Weights of a small transformer language model: vocabulary 50257, RMSNorm before each block.
Each number is 128 + 32 x the weight over the matrix's rms, rounded and kept within 0 to 255. Layers, rows and columns count from 0. Numbers have three digits each.

# v: layer 10 attention value, 576x576, rms 0.0147, rows 468-511, columns 432-575
# o: layer 10 attention output (transposed), 576x576, rms 0.0229, rows 468-511, columns 432-575
# q: layer 10 attention query, 576x576, rms 0.0201, rows 512-514, columns 432-575
# k: layer 10 attention key, 576x576, rms 0.0197, rows 512-514, columns 432-575
v468:147148129117100165128161129104106159143047113109107085113192159133136136158107085147065122150116092145111131113123115156152181115091119160147111139134098115155143180129127106107121132100094168095141141109131093184165118116126112103192137126154089094120122117124103104153100102122096139121095130121101155143125147128108165218114081146102113130114141112151176103167122117153086138139080113116148069125099173095105087123145101108137114
o468:112153155142093130111116085155110111152132147091133127137126117131092104159158073120113128161081087132125101156124128129173102167108107100154123109115139111184123231112093134094124103105149117105126169121082108161146131113209104142117105126132170131130116080134102094115165096139133128109177149161118127172124122077144142165110096162111147124112139133129129144108138154088114144112098125141092106098127124139179114136053098132115120
v469:083106125216111123100078134119145154144166152112158142118128104130111093118132125120150108136103135156119146113182174131104144069131132125148127126158137112107131145131179100102130177121139151128101092108163144086113102106119112116099109120175129082127143121111127128160096122118133130112148161134082159110156152167142122180164120145125138093082053106135077147117117116094114159081068131127114117113115077140138141173060068118117129
o469:101099081092125134159089084100125086157129131148140148140173147134149196114101154126114130105136119124142143125103126143087109123124149162181152116128087119053162125140151121120127166159121162112176141124089129173116126177188086127094096149132122119124162120155109125114111120102090121115163102156155138137099098131164132117157124096132127135133129170130145088162122125158153154114156157143107126096123157078116137112134131102135142
v470:130106168139138161108118103127149153138210120103146132132060104122136090124124105152147128138120112163123095170154106134156098123100132068119110119111082147119049113121095129168091106135148122148118092117069135099127133116089106103144141161095126060068090108123129154130086126097136136132104158131116093131128125126119124152134112169171197117137144099146092143140128140098103124144121081150168137150142070117163121150167112175115137
o470:129127154095094184105102050109153149153126110162125127123166158089149145078132089130131097091141111122148124146118089148104114093118173143074155138114135164075140255151176141117137132141131058151185137111104130104132149147091116125089113123152120129096116098124115199127136118101143124110119139131082135139096137161171166140136135071118125092155144145145140145088128116163122111138124128134096138061118143106094104168139171149129153
v471:123142179125106123127106100142149153123128125041071114142194101108112097156129114160167158130126089120114116146126175088141124150116132166154142142082120110125155115079135158165132125069119167145130115137116104138086124126105125156156158133099156116133138127154138114137115120136121114150116103144060106147098128138110067147165113159185149130154130192111136179140106147138173189163161124158119123148117129178096142164112103116120126
o471:111110187108150171143171129136158128072158127085171173088112165150099098108113091118105116095135112127119127107125141137165083171143151186092125133135128120148132107107159143111101094104089088100110140159127137095139162114121104131116101131157119119105144122115147123136075108110174136114088147084116116121171173139148135174122146194136085065142116099113128122119119105136101142161104066098074179132187192108134109194140125114111141
v472:203114124142110094112103140137084117202131158134123120169166174139105137125152116111135095145151127128090126121110108123130158160120085121159155109130137104145096118083098086096129142126115159147110153158134133117129156120140126107097147170150146140131151169137040134156115177100155116098106116124133171100129138146106109114164200097131089140173100105132096145152109101116130130120124129117106142079134143137099138133114131140114160
o472:133166121136123111133121093100121089139103200142173118154142123150167191073117158136094126129119093104115110098175147100149166132154111181162078149089102157101188097093107083149138108132099129103110130139113119125160130143168140195124108165124170152093138111099125147105175089156074150134101101144141113157117091113149144113084092096122137141098158124125160128139122139122135133074157213174203141107097116141122157113131081088133136
v473:143127112173117142130179162130112143161113105174157153163165072129102143109122153145124126135089206127131161161177161188186072151162128125128143108087182152158138114155116113120154141076150150125160116091142145123084079129156090148118117088128098097091151143107104070151113155131127153111137194119135106138084154083111136140078155110082146160118137162130113115140188114194181172132155120168157121108121079188098098117136141081117121
o473:122130150096116123169142119140147188145084082147138136105130162156164084166113150144166127127096147146117099104124105132094128137122108088114103171129081091101143063152178067184139129135137085186086124124130180129134149112037131081109126088097183129135151140116123163136065123128118086144101136112185142130143167094114137117163165106180162063130100149091130105102123105171139149149167123124143031169134138143103155090173131168133105
v474:147136128130092109129109134144085071120127086117174155091140085161150136126148111160125128074087132132116109130122152124111157136136122142150119129114162103125110133087128121124170062141113109137160139178097110184068113117168102105073103125119152110109134131094151118100121120142152132148142132164126103142136152160125137121096067142126182135136114140176132077093117160175105172128110122123113142147159123103109156134095117078123100
o474:118125080144109153108101054118136153124125195123137129151117121123092077108150152125094147178113113131134111125133128140169098155106141138117106133112138133118153087134123093114086133119165165089136161154100150116070101119151149136102102152112152163144117151161107165153133150106151075130242142108107132108109104159132151078145113113121128102131115090097179145057125100165120121079145128151135094148103090119146129117105077116125128
v475:077156148145183079138139161100111140163124105124163130108142143085137111128109116101123156140148115212240167103102144119131124184078126119167178109088116160142101111119134120090102139128128097126112100084120140157165187087148126141107089085131131104127121143141103118150119123128135137136195087152117175112172114102153125153106109132134125141132174131101141139107114141117141147104112154122138140154151168177116138171104140114105094
o475:067113134167119127106096142169191167142084126133119127148084123067151093114139137142151138086130174111152120144084122092130101126155103163138131141139158139155191030189104126123115094137141200119088157137139141119105125167099145117085144092111165111149103064122127154130137118123120113120151157174123150121097169127129075133095128117160129074127123165172115156108132154134131096137087104125190163156055081147115134143091162158111106
v476:142162111176185117105143138150132126176171140161169132135112082104147115079138154107158122103143097126154101098156183165147149093118124129130105118099173111121133115128120149120099164101164136141122114149155175168097130087179093129147096090166103157160130119104075097146145145160098127132132137119161131104132177069121180111090139146143134146102098146129131069178120155060121140071112097131129150123115104084082126154124094081163151
o476:129073131145115121084199177081118159167090120138136159129155130130117143150146170107135130168144153141117133122096162155053152082138155127137133132126118135080162110159137119119115099177135103149146116132115095094143132149111130160100159135147082168131135079165157113103162112146080084107194177129094147121122094144165122164139135116118127138084152123126083135102133069123147101108158145120113101076153100126140134097187128114146134
v477:144111108076149140134163132113125152186154110116127149125143098134082094118154137106129145118164122135218128115122116157142173163108152140168148141115119147105114105131102114111133129145123111153128081163124158096132119108143102088098144092122122098142125114118162139105104145145113131089102144100138131068108086125104104111167080148150150123124107103109081134130101122131111120119096087126175175117166141135093124106095189140159159
o477:084137128068140140109107049113174165088131078118097131101140113143161146099056126122122135063109159148156118147082114182084141080146156097135110155112107112106177169129151181099163094149089105159125154138105101155160147169126094123130153109156143089101114141131170178127145104135135054140092149126116120129108127120120131104116135117126052122150139158155116139107125091145118132143119135114153112078127135138115141147135125104123146
v478:131145162134117086127133120140102169149133111104153141115117122129125098157148084141165135163132164131143127164130129149093136131110086156144091139132094163157128084144157122116150092087155172131109132094153094132217084096154140138118190141078134153165149143143147129090124169185106138138113129155136043146183138152148047110139164114188121147140149112114146160118135170109116136143125111162149162172133105154191128121116100179118145
o478:133152100112129180134103022139158178125116141108154133091083131121117116057120126140127143127162139135094136123143064160167116142136157176102100139155142137127092167136135156092135113114099121103109149122110111106109139106066124115096096102150141114141079090147145176101103087147173126135099156087116122150144171122149124114137115105103042107139114131119145122100115117185161101134141082140135124110143173149138109136115117170178141
v479:137123107120092101101106104141143148165080178129123129133107094127177128137020161132074108100151098150121106067074055072137177150052114144135127139103103121141152145123125120125124173143154115118139159129093088113157140104115175100148146098132066113105108144140060087147152128100140131095132109099165168134171137125121144184123134055108095143148140127157125118123100111148137143129115158086141139125122144164083153140113142116210172
o479:138124160153056121120112117201109128138144083131135146107112109109132116222127111130111122133152096145122148117156132085142075141117112184133166130111145100164085058125127158160111113102147126140122134094109109152144169111108122144163100135105166113091075079144135119143140108131159120094120161083103112129164143086121158102106109096148102123103147111117113127143122147139128099210148093109120145104140117160153168181141090112143152
v480:099137100154139122134114120118124203121080136179074108164112126102189101092146114159206124107113097114121084064150087115156130134090125099132098102115138124140144115121114120109164088171190120131115118134149136103099109166131096169170157117105113143127191101120104141161146126157120129141090094119145097169136130156110190148109119142074131123104106164155110092135144149103166134137087142164134123155095127126174135111119106169093124
o480:143105129147167127127153186123110086117155115129118160064161101179111179141093133128084129163101158145126123121135139153119122111134113097110194119125112112111082097126148142112130162107147106169161116114141088071112104125089160130146148123135118134156135175127125118166131151115147091127037115059123119139149164086141141096119142136142079200182146142117092139140148101138119153141105052107095167094162147160173146202171135087114098
v481:130129135166152144117105146132153077133149095099099177147118111124128152121118108100108159186156133090111129101106143162137123200123067137171120098128140144124160123161143126161176191120093103093149206168151132152140116109146113156112181103141161104126131083082214132153120107131153119152155173157105155135099150134122131112106089147145107111098143120114166144165102129104159131100088127096117166109123107156145136205099160101094112
o481:172129134187130132189133089092118183140134227156149156145137132129184108116143155122108106156141102128092146129177129138129152133150134188130106170146101164113100087164144039140099168151168133112054106140193143143142105096155107129125128114102102133124124094137120102111124136123167091134132132165165113116150104143129111156124111129144134077111125113133147118130131117135133140147133174125096133151086146122099130096145088107091112
v482:124109130127121114129156136102128128150110108125166144108082114168139119119177141102134145119162130086092131119122111131069152129110085160154178091156132108146082114170100116157163106126117109054138149168149194115136151166122158100136150082167121142131116136116157077084159175114091134148117089101156138165095122113154121133117085122147142113115152115132059141112071119126102081119183109170140112133147127089137158054140131096143125
o482:092143094118093152160100107118154107136161137170110105154114137113108106102102061148123127101167148130125130115114103093121125138108155081079120129131144168150158203172133118133129092136171119132143152135110153133140166093172075083128137117131154132092116163153145188153157168094128140134118118150136127127097102130158149102111132114096139148155116125088160120193152102147127130126136165129190142158126116106108117119164158172143148
v483:095133133147129168123139143116102077108150134134098124135145131222106129151104074131125090088119135107137138123126096183148147114165126128122148123147173126116088111105149101112145126151096135173123165068162177110132075111142062126153154158142129096108131142183167137161077124158121163129085139130133129119186140128106184115122096169171107095144123120127161157167095118153130152140119106133169128136169204146120123146135095135147114
o483:130152156099124129101110115111137139133100178114139130148103156083100096115133121141141120139154110116100158135116119136120161177122076106145098112111117108139142163089119120084144120173110084089124125139125138171113142114104166116156110119163066154100146077146102145111084134131160186102160092134149136140143114145134112159147136166127156101107103113173131122096153163091153137057170095195115118094125127128111097141085127121122122
v484:137066122104170110145130138115175077121099150248153080136142135113102134122123171141120127144122130207138139143087054151172146126147136097098097141098137110088094147112084109102146113144147155101098163141137162128126117105176104127129130129099133115170088159094110108105124136126099126148155113108157074116163173160100156111151215060139067139092153108124111089109168149074121132110176106123106120139114133117101146146160122124100133
o484:144116146080107123137139118122084130127096065102114104121091134144152136126125145134141174127129130141118112149141130127129130081157102070093107136150130148110093128110092100110134118105075136181129112142152104117126152090105098190127150090124101139112123144106120140065160131123112140163201158163126118140175097154107133118147123178101145204140130125175091166108136131093141088142156135126140115103168093146117143145202158124115106
v485:135117097145104175168117097139088157137110071122109162094181129077106108168115150121116142127111118125168127141149126125125158068155144129114107151111150138120152126095100074059153167139139146150196188180100112136153106108159129110088163122157139146119122158104139141157143120119147079131070092122120178100047108093109107113167138104139118134123098133113090127097110176107168125129115127091212089120181163123118147119162097153128133
o485:084114142126079094149139099112088113136078133124122148135138133120112108131093134148101135098091149140078134139144134176156131169134101085158145124135145168130186061091107166122135049124105100153112135118152138086147121143037158160157133164130145131113143147099109126114147105147102102119164148135149094083131110115113179144100106147112197143071124134129111109104147124118140061157170157131159101081109111121102099152121044112107138
v486:154109092176162102126124094118159149081084131137147106115123122155111186134138113089121178112098077122133109100114099155093088151109141130110123090151161184139125137130158083120088159089148124115196166106131124132066173143066163115126110147164076126103152138117144119139130126091109117127141098143161100155136131092149163093122104142145163143151147114141153091133112125168198130126107125112160085184137163145067130100138097137101089
o486:127190150148129126136087100127099085145178138087128150147091163139138071119155150100161127108081147122121125155136134144156131153147076195084156131136123135113140126132113094090144094151086129162117116118099120109133153183047153105105122128100132129145142038094110138123124130136183147108144099120160141103156155106112085116155107116125176114093113066128097177093177138092113116164120058135122075177119176115129140115173113161099110
v487:110127125142153160105178118121151132125124152094135105083149109085138099112101163155163102140153120087180139175080111107114111146128111160137117124071101119098137106106096137074113079125132179162075114156106156160167143149182135151165131161150148140107062163164147152123202120156110114186155111141094091103067129116122119133141103130154157137120106127140169115089085116164114141101087099148087122137142160133103166101195096137122156
o487:107131142100122155116162111135121139096149147108152125112166129160130078124119114118145116123098116132111141141092133166141118135124075096105100120106176114146085097103116158152097100131086082089058139142123140108163156110119099128137131144124149174147088149143182132093074077172156083116169169103152086150151144168129138173149142150118139087161145116103100128179131145142161132128130157104136128093169128153143118146120134107125144
v488:093133124111118112118106125122087130141124139168148094125127118154120118116128127168129115114127087129136167090099128099139093176136149118127087116099140132156115109086130120136094190134079097147132134096152108074084161162074112130178132112136148122108138157119029130125157123127131131104093099146104107124053088099156115104147153109125119146118136118157126144099126120142180121120116171116124149148124129135147121107101138095113135
o488:129113140112125151150137151129127124096106067130109158095116133154127121206124098116088117076119142131149113129130149110117121120130160117127200142162126141094129148143128107086139078162145168176126124146146120129163135154051123085127148123104139118142140107145176106087115112081069100097118148180165127178160160175122156147121122128122205103099139149124064171139137087114141179120104124097098117165126146138126127159132145126139153
v489:107099146095164123130119093112150111099158151175112141147084138176123104150123158139126159187064117164155139158177205153109135175119139156087124143148107093087144114149102135175130143138162147137143058122135160136096103113119139105162151114131101093187189105158179083133108102105129141131095115091102102098151168126148118133079067162179136050104091150155123155143149116112115148112094127118125135118163069095128112119119117040120119
o489:103119111117133116144126092101109151158159166156163119148123142123123160126101148118094142136173115125154124123102113117141170118149134141114110111122133127120177125129181074132099151123130115118122091146154153148093090118246070134111116127130081148083140153135139126128097150192165084163070124103102131148143106108175097109108175090128134151124093107127158087141133152101133129126145172110129148102124141081140121111137176106136145
v490:124158108139163169164102121183158101138207111148106165122143107109087126067107167084108116143154134118176146149142119147151094111128105113129080112098064112132098101091129121093102154090141124097106090116130159133174121119111155146146087122130128156101091028141143069062123166151147072080137150153086147073147115171125097173137077107154147082104121127112111154199184150057087145139178126156133096092125119121153150109142134145158159
o490:132113120088102084114135097148132129205087076141113112121151160097179157149092130128162071114157099102119144139101140131123157097096130101170113099128122109159105255141157179167127169105133084147159114091095149124143141163095119157126071130159155151094128147130111171113099129108101134100110160158124138071109109131137216114175136063132142113100165175130126095124134090143154109132145180119102152109135149127116124152150108134127135
v491:137139075077109162141093117121117111184139125118172140112121116134153144129116102165150109117113145168136185150139140134109117133092126138153192123088125145153138129076151153115167131126111132152147121083121094146122156096126204098170153156108111148144122186108098182144171121142090110152108102141115095114118117148116106139148104108156120148155138129131098070125150154126129124111107151146142160133085115182151136101125163128139152
o491:123113144118121118159129126140134135084155133095139131115093144160136099140121112125115111123127155116084126129150136099127107157130122205140112114113174111156077170127114168181114107161146132119137130120139136144081162145095095162136122119151168124120093157161189149140162075136128126137091189104115147141119125113105151177115119089156096087158127090109142158110067111159143106133082148152107158190157166142118129134086158117129157
v492:151161145106161100111128144113164107142139102108101126120133102139128114140117104092113120144145128084119135077181112135092117116128169132128107100123125145096134122119084133113176104103163116168167118156158134108097089137129110161158163131101124104155103090140126164107088125114116139177132137124097089090143082123104135155128129181148145106104127099136044170166151100135103148141132163097154075149184176121161129123146100171103145
o492:140117148111156125108130154088149089140203134134155100103137124168131123087123116119123129127139064110135106116068149184118135191122173122119187116078095178120158181111132102114106090120143152138140129122107119132161131129175128172111146135131145120119183104127124144096180136127106158134122100119155117137106112122122142119106115154096146180142162089105164190103107124063066178140097107121115180115102134089125150066182125105088141
v493:124123116138130126151117160129096147128095158086136130101125175178138199104119169153177169155123129103123134132139147122121189157127144132076150140187136147165176116135118138149124116158068091144159117149115115057140086138145169124171131114159132132131152091061169085182138100155100151142125101151146162117126141120115110112121126153109130129106174083124124159145088153123117086127169164175109095163158141119092119111125095156184095
o493:103135158124119133123106145150148115140104127144157081153159147076157093131142118151131140096141099132169142134125075132115093142070089109103128119129138152137142000157128095136143110108145125117144106126116197148110106120130088070149133147100122107120137113136120147150116162202174133126085115107105104107130152151153103084135137116091161086153105136098169101143133121154124127164132121106130132088159098106113121160164166102152138
v494:130046173134139132127112143089160146100079168101124116177148136142122137093143164140162126107136125131163148119113117083118106152094126090147130132136143115152103136124128160121144139139140125112110124156174126117131170185131125096151130128109125125110157156100183092110113132111116167095133144149162156149131122148100112110145135146177098125105139111150075078163109114095168144112160129141083147124118100170148163096123101097085128
o494:130154086107130162093167190140148103116153113122127138138149122117124127169100125117137121078165148128127128129144133106140122097155079088106112120116160103099066075149111121168125132116113148138113121142137156109123115127135108099133166136100148114165128129132128125121088164165146107144077144101109115101126176105140106121160145174141058090121118126114128095121110138182076147118107116136133154135186165147176139147171109140105128
v495:109158140156133100123095133114113105105126117152154161159162125192121089154168147116134104127161136086062138147099115085156148120101116150106136157105142137112148145093142083137138115157109133178173106156078112113163076126153107156129175111157125126102067119083144131150083136126119154148131145126095149105141122174094118099096116093145117099088148071105158095131089115166128163103117115111127122097114142085085137123174126151142160
o495:118123125107141123134120109108114131136140169127129165158152162132170095131135132137157148116113112129138132088160146135124142162125092090130097140136116177186126000176132091145105120113129142128126110132144181134186149073170154163114140123106104129159108120146115131118138175130107117154127124110157130110125122160159117083124126151121159151126117136116139122170129114122108123145164114108209118101135138090095142131144157112153107
v496:118111094143130108142110114137124127112167116100107136116098098158164135119128102153155162155111137107088104174151091123120104151115156112137178160177136152159176112112176166108107124130115120120094193112134142098065104158098130121168118134184106091076110107150196071125106156123142158132127134119135081133141074169154155089097096150063137108105138151113147133161168114120074127143154125133124130125154093081098098110118091091133142
o496:133140101134156124185077189122058141181120169098142135124194161130090164170180105113142098182109128135125111125137127100118137168071164114137142121113079103132123187100157077158120170143124128118154113121120138157117133110194141117158127132146120101103098132141124104167121141125139127121163078140171142156104135125160131135151122094145169099118123106119155122162119138168115154126145186140095089121144113090137117105141139131092086
v497:146120165098104133137115105132161120096131124130116162167116177126132118159169159102139118168122131130115096099137135150104147144156130110119109128125151149128129096118112194116123134195137132129167132199181123166124128135132099138091103131100109164105124137141140122131119116165117107164134156075106135066119129134122140145100150117175146150151073116129079139066115167049105115123118134141170143121088071116099138111153110130122154
o497:145135105098118131128139081119118107170107162149161132141168120115086152023130138161092149134152154142111154109120123159105126117148170080114115149111136140100136129114114122143180158114091128129110159141121140096123118119157126198132136112114119134126113170101135138130138099146080078108135151126116141143111098159111127123119112094129111165123157141098128102126113146165164121083162176120131136085108115155084125128167123088156128
v498:135127140093114106132119155080062142140099138148115126137176082173106066141132119140133125109104138161129146147160142147149227098119135153129106132080119150120119109148147133128104138108147136083144107140124177113151180152158127155081130144121127086120113167138131080174135154094135144082170083118108085121106105115137158138156109112097157178097159128132123097146122175130141131137155141105164115141110172124103114139122111143123074
o498:111126132126169146147105115136170098092139083117055131099075121114105098115116117152138156083103156164188084113113085124095109071116170094114143146135122096178186065162122138132148145115132111139142128125134141123098105137126152096143100124115140114145151167126148092150085130109143107104185110107157150118155190105133084120160118238159142127132096154138114155108147142107133142126157064112142129091181117137158133159078184144170147
v499:124080167140168134124085138135134109153189128116120146077124150150138107115089144118095125168135129109152136103140093100140103175101151181113119165132087136127160117114124146084133098109113105190139093134097084116106058120128132141107187104159180129100087124144162163114122150117155160162173175137201128141138117145144090107103090108131130103120136135133191104112137141147137161128114119104124117120109133166100154155144121148167098
o499:125163161124090140088113128119142152102158180079152110096123091087178097145187094113158115174105116098136123141113109138177102166150093130118133131098128136104159107130164109125099087101135104138150151108156143144147164107114158111097115117135147106105139133092125143137167164114139148100138079120112130112113149165126165185157174186113141063189093095156148137127173122107126100164112098117130152087151102129164112118133161180134129
v500:105096131116116152160078120129129119146137076145155127145070150113168129111122085145140113133129184127152170131124121089084090100169112087109151131102187143113096137117114130116143181122127121136154128157095138129108137079129132132078148116107103109118131137186091143087153134093161140110111119119144108103101157087106098118139145136152103155105115125123080143129128116127124108151133083116123115168121146151172127172090129118152145
o500:134111125133124085176141113060123108129132102143127155146178144132171163188162139124120108172126143165099156086105138147101166112120138112118165120108116172037172186130106145143106104164117090161161149087129129114146175139145140164093138124170134171102130167122082107101171137076043137121075164123106116119122106176075150162122123058135158146133141124135096132110123133093139126124124165119101125126100113140125121111127110118128135
v501:110095070119092144150164131140123116095126144148180125138125096135135097132126104155179139153172107134081105100140138151141116134137158109123115137131112137111113127132158124131102066130100237130168130137064163159153134142096090090116096118077165147087140178127149119144136163135112127151109114130091051149087170122157163115085142127161094146174173118135148064141113118149086165131113141175106159103096101113161131154134082083104064
o501:206149108132157180174125091094098114125132167140178134170161146170094123082181151109119131150117147169131119139143177098137121159121153137108098151132121104104094187115096113150161150126113141103110146162134122127146092121199127124116090155091104152154142115111145135157038078111119148115130133128142122162145144143155066138151121111102169113160131110133146126141091156142129154099120160102131056134137133140116105081104135161137096
v502:091169097149142108168119139130119132096145121157129110112095119197127154148147054143104174059103125113162130163169127119133097158178123072142163136157100118128178157136073117163133123068148125156139108093155112137071111164117118105108089173095123119106113139092099135133113144155115113135167109101147098113124086119172129124124112150132156138096121110130138163112109166135165074105119158134163067109079154135132107133161167130105118
o502:114131120102136141145133204135145120050149114123080140140145121151044070138143089132125089166120121149126146125116116135095166097134165105121193107145105125164137206152142152109131106150167119126187121152098140147116146174129107085131115126126086130165105097161139113133083135123096141108163111102154144125130129156126108152122109146117134056123139090122135149104125166159144165123075100156090077193111146112149109093065144137114141
v503:123146126174126174109098171100103116112138149102082087155159127102105071167118135053157108130099144093073130109051128152207129142141115151138133134166125108147167116169136095111171147153127119055075176114134100133129132125129160152207105134146103154131129090133172117126108132139156117180153085143113152172109159123081110135161171120161149139134137049144105125152142110195174123179123152139118140102124097119134117116155128121150059
o503:159168157141142134173142142121111100117177162128123120188150153108170115106171130097137108129145120123130089082131102119189118153145101131085092127102130103186134147150146118183176164101125104137093140117153193151152135096194108116132096104126132097120155142153138086175090152130152155132072097133176094127128138087159117109169099148181067082116124153127155083136121113153089182117124130180108144124198199084149097149160126144144139
v504:106127137135135120139130107159141132113097141163078120130148143149105092109135099071119151108102073131140093131174141142147151078087154136090124094092122129132134124106138125114113134115160064154151114152113063138148163116091136154165121108111143167080176145149111128102124145136119089088136162117114145129122135131144127142131112120221157133095138130105147099122156154061155138063179126084148154147093122081116115133170136149173128
o504:107081164116142099081153097154153123135131151147133114102146114138085120092139132122118118132143147138145146141080104161145068085146184134070147126118139129191143128129118175142115180139138131178124152155107072099114101172111153141138120142136121139100171159123132153129136132143123108137114140068096163104084120064137114117112142086130053186124141128134145149111129118114112116143132138147128182131153118142133108127113129121109130
v505:171197151135117176108165149170171134114134147149135123115114097151128099150121106120145142073161088144142085127129149136129112136136140149111185172139191150141117125124088105159175148153135169125124146104170082140148141116157117163133164161123094104126113171100125141104104099124142130069066146123117168155157119118128149096145076070108134143143110131128139131117176162142120151125121144128076157075143128112032100175126127145099111
o505:143156096130147160148129105148133140097135123078114128133117092121090126137116130117177137134109078125148132106135133131099111117132102120133070155143149117173080006118126122154128139154117136072133119133187164121116070127155121111109133129070107125113137171150107100128079146109131116121134136090185153131148092132114089147100140115153123141135127107148119145143121130090113151074172159166186078174141108114128126106099089195164125
v506:123085139121135154161136149132115129180128119131148099123130136141147164123158121126092101118088155179154156165126089084163105117162156187165061136076115136083120181139072085103082140113143134143119110125124119106138157099123139094109084094164104135157134080123124109135115091084156156103168141103147137139120112097149079151120127173139111121130150145158125099114114148103144129157135105170095102140132188121134092154156115118103120
o506:097133130127102105117124113102162126159072078178155137148091112107101141123069118136097172085122163138165085147101114113137115076103171065087121142129123148122156201135105094127166113096168177138108115166132089114105134138085104099120105124152190136141181108126151133096163082135129145164143147169105154152163144122146122118117147168116226141103109189099137128110144124112137119170122109150137171130111110117162135130147139073085138
v507:119105203088093150106098132120137154180157189125093146121151208135147159134093121163135092148139128128174173169108107152135112123137116166097118097118128153118161139123125063082119146126110123090143122142127148097143096111150117148145171131113125121173118125134111118125072173102162129134085174120085143110140153126124122173115192140140120091032108154147116105105114105096119144156140100081103122126126128140128151107106151134129122
o507:135125140070132127134107000089131108106110130150112112180168128053172192074112149153107121101122083128129164103116081116156123137137104129138100104080160128115137133141148122116128151115080089130131145092119154164124126138130116112143116166163155119082119180107126108124155124120129122110070124175122140105115119101137178158116143130152095151112094176133129094159131114121138134139168121126138151105143169110144127191126136104110132
v508:151056105141106156149158096100091117119148123148102137098076118153112089105092162122111131131104162135157101083165131191084164108160160088141132104123122149145153129098139185091111128142146130194154121143132151126061099135090188141108152151096115078120137105124120130101140135161084081106121078130131169135114134125119120141098133124155133138129090119166085085161086069062161159116113079121120107131143144141160125088076144121136145
o508:100114085119112113091130164104082092155138133175144126162111132103134176151094136143118124125147102123177130103187115101094131105145092137136151157170136158085149098104185109125132166144103097182164110135087134151119162108170167136177128143136185169136148155124137155150205115134063082132061110113116124088083168128144146080155146100127088153058150145111113108140127140117152111132126091126152088147135174146152166096127145128083128
v509:179132085184128095084106110101109105116127146132145142124132166144200144142124116114097135089129132137137102150110105100083109156158142128130128118095080069149099089091076152150122110099100119130148118135137106087116130131125107129167120171118109123123085126103091150150106149086135131133115149124147122168143123091100134134151091149118112110161159148138133065116098175180125137112133135092155124153094183147090127099130139108151131
o509:143134177098111139146144062106132176133116147108137146153102171123096097111089135125109146114088128130151174132099113131150119122103095149094155108124125151176166169129149118133146128098122108147162126113103136153172179142146100166157147154135145163161102096076151092137152152108133143106165155142148154122098161120125142210121091180129183060150124167147113140131135160151145143099155109098115150109119150133104079160064093158135147
v510:142073118130133083124144128116137131137045127146137130115167112129147143188100158162151132140112204124152107103136182107078133091083138129124148109124161103154142118113148146134112107130108124096138177149141106137149150134137103128135146110119134130145116126150151143100148171118119101124175168151167149130151138131117108116114169142131101062155099164153115124131107126099152133111101115068126134120086137173134138109147122099188134
o510:129149124118125137124162117136104128125170222129155127103111157195137108111115071078108146161143109116111144123125130143158120181146189209112157134145123189113186060113109093101059093133082132120130122141122106129134133107104121173149142181112092123117092130139146063125143128151128146153141170124078120129124108096110133134095122093105092121109087064128123144142107114174132102139120114133090175111170134090115117137108091095125165
v511:092143115102146131077113141139138124120096145091127183199109139131033150127132108070132134114169121113102184065140157128126149153114124152165102106138100187167115148122114086097156104151138077130133141123151081083126149122159125090098144104151149187173094117126137113132140197101125133073159106125143120143122078156149131134131123169170155141151091146083106109128075098162147108123115152132120115094116183121107114092146124185106135
o511:121156125163140126166128108112157137114198143110096116129067135131191111155112129129143143084179156135121151093145125115140160139130100182134097112115144137088129095172155153164130102124133154113113108101154123145145136164097106107094135138138144111085124113147155109111148157133154162142084123169118111095122146144103156140102129126127046100150131124133144123150127111130075107159093101149164166199097166099096138107125092169121149
q512:150126122164130096112144151093132116113118095158177184118144151170128139088104126079127154133176103131087149154115116121153178136092152157172154147150134077146148124112165119113122085077145131130136146118086113138139118143138090123159127134118129153123136133146087130121140161115064158144140104166158122123092096089155168134168136084092155108147101126162104161123119125074107099150087141133131173102135178149178105191186101149111186
k512:097117143119121146136109112152104131138160161087120073130089157087070118114115158137134112151081105106157124103126145146085120142124123068109116123107149155119110121114135130149100129124138091160110104124127135118136119149076088111150081117112146125121124139113123144096128130129175141144087145127127149134165134108085096149117153161147141129112121113111121105132102122160170156130134077111163145089152125143148142080079115077106088
q513:123111171145123113149076153154116172138144149106095093150126122068135122111132167184128169127127110137149145123164133117136081124119096109097146092091103181138119125176076132130111150098115154131065101113151093102117155125044118207115124126207117084119150073134143100113117149125162118148138142151201112178133176123131106134120149167171103115121099136137164128130129103175194117119160142127149078135133146163084148115144135148141094
k513:132163139139108158151200114057182123112135114170091122117118104180154145134127057138163130152131176150122127184107144127134145127171150148125150127134151141120163119149167157126177120144104160118138109184148133124137131142192119090160129142072128177126137150128078129151093148153134135114108079104114151093155107158118131120167167123110172135153137148190130130141129123108087118117112112119117098128148133134131129167115136112103135
q514:163119150112110119167094117133118117116102149108172083103090178111134140157134198174127187159089108110149143138122164129107093116123126099118132177098156164114102143165134115127122092190122116131090106143143124137157083157093088119083148167180120100091135129162107133133105139151107064181135151097189125169154142171119138097131147153158146137075080127139102099120145104171190085130104091088150096109109099138142193154119149161129071
k514:100129114136170137099178137148101134157110110146074047117111101129090094130114092144128100138125115157092088090128139137148157125179138135158119157147128105130144088186111102100111106133118129099142146126164116112129182161120119196165045106139127122133131109143093121133141141050144137094086107132143114126096101103150116133124098159092144131129110107161142182100133103066097128144118138125116096156162144098118085130166143104120124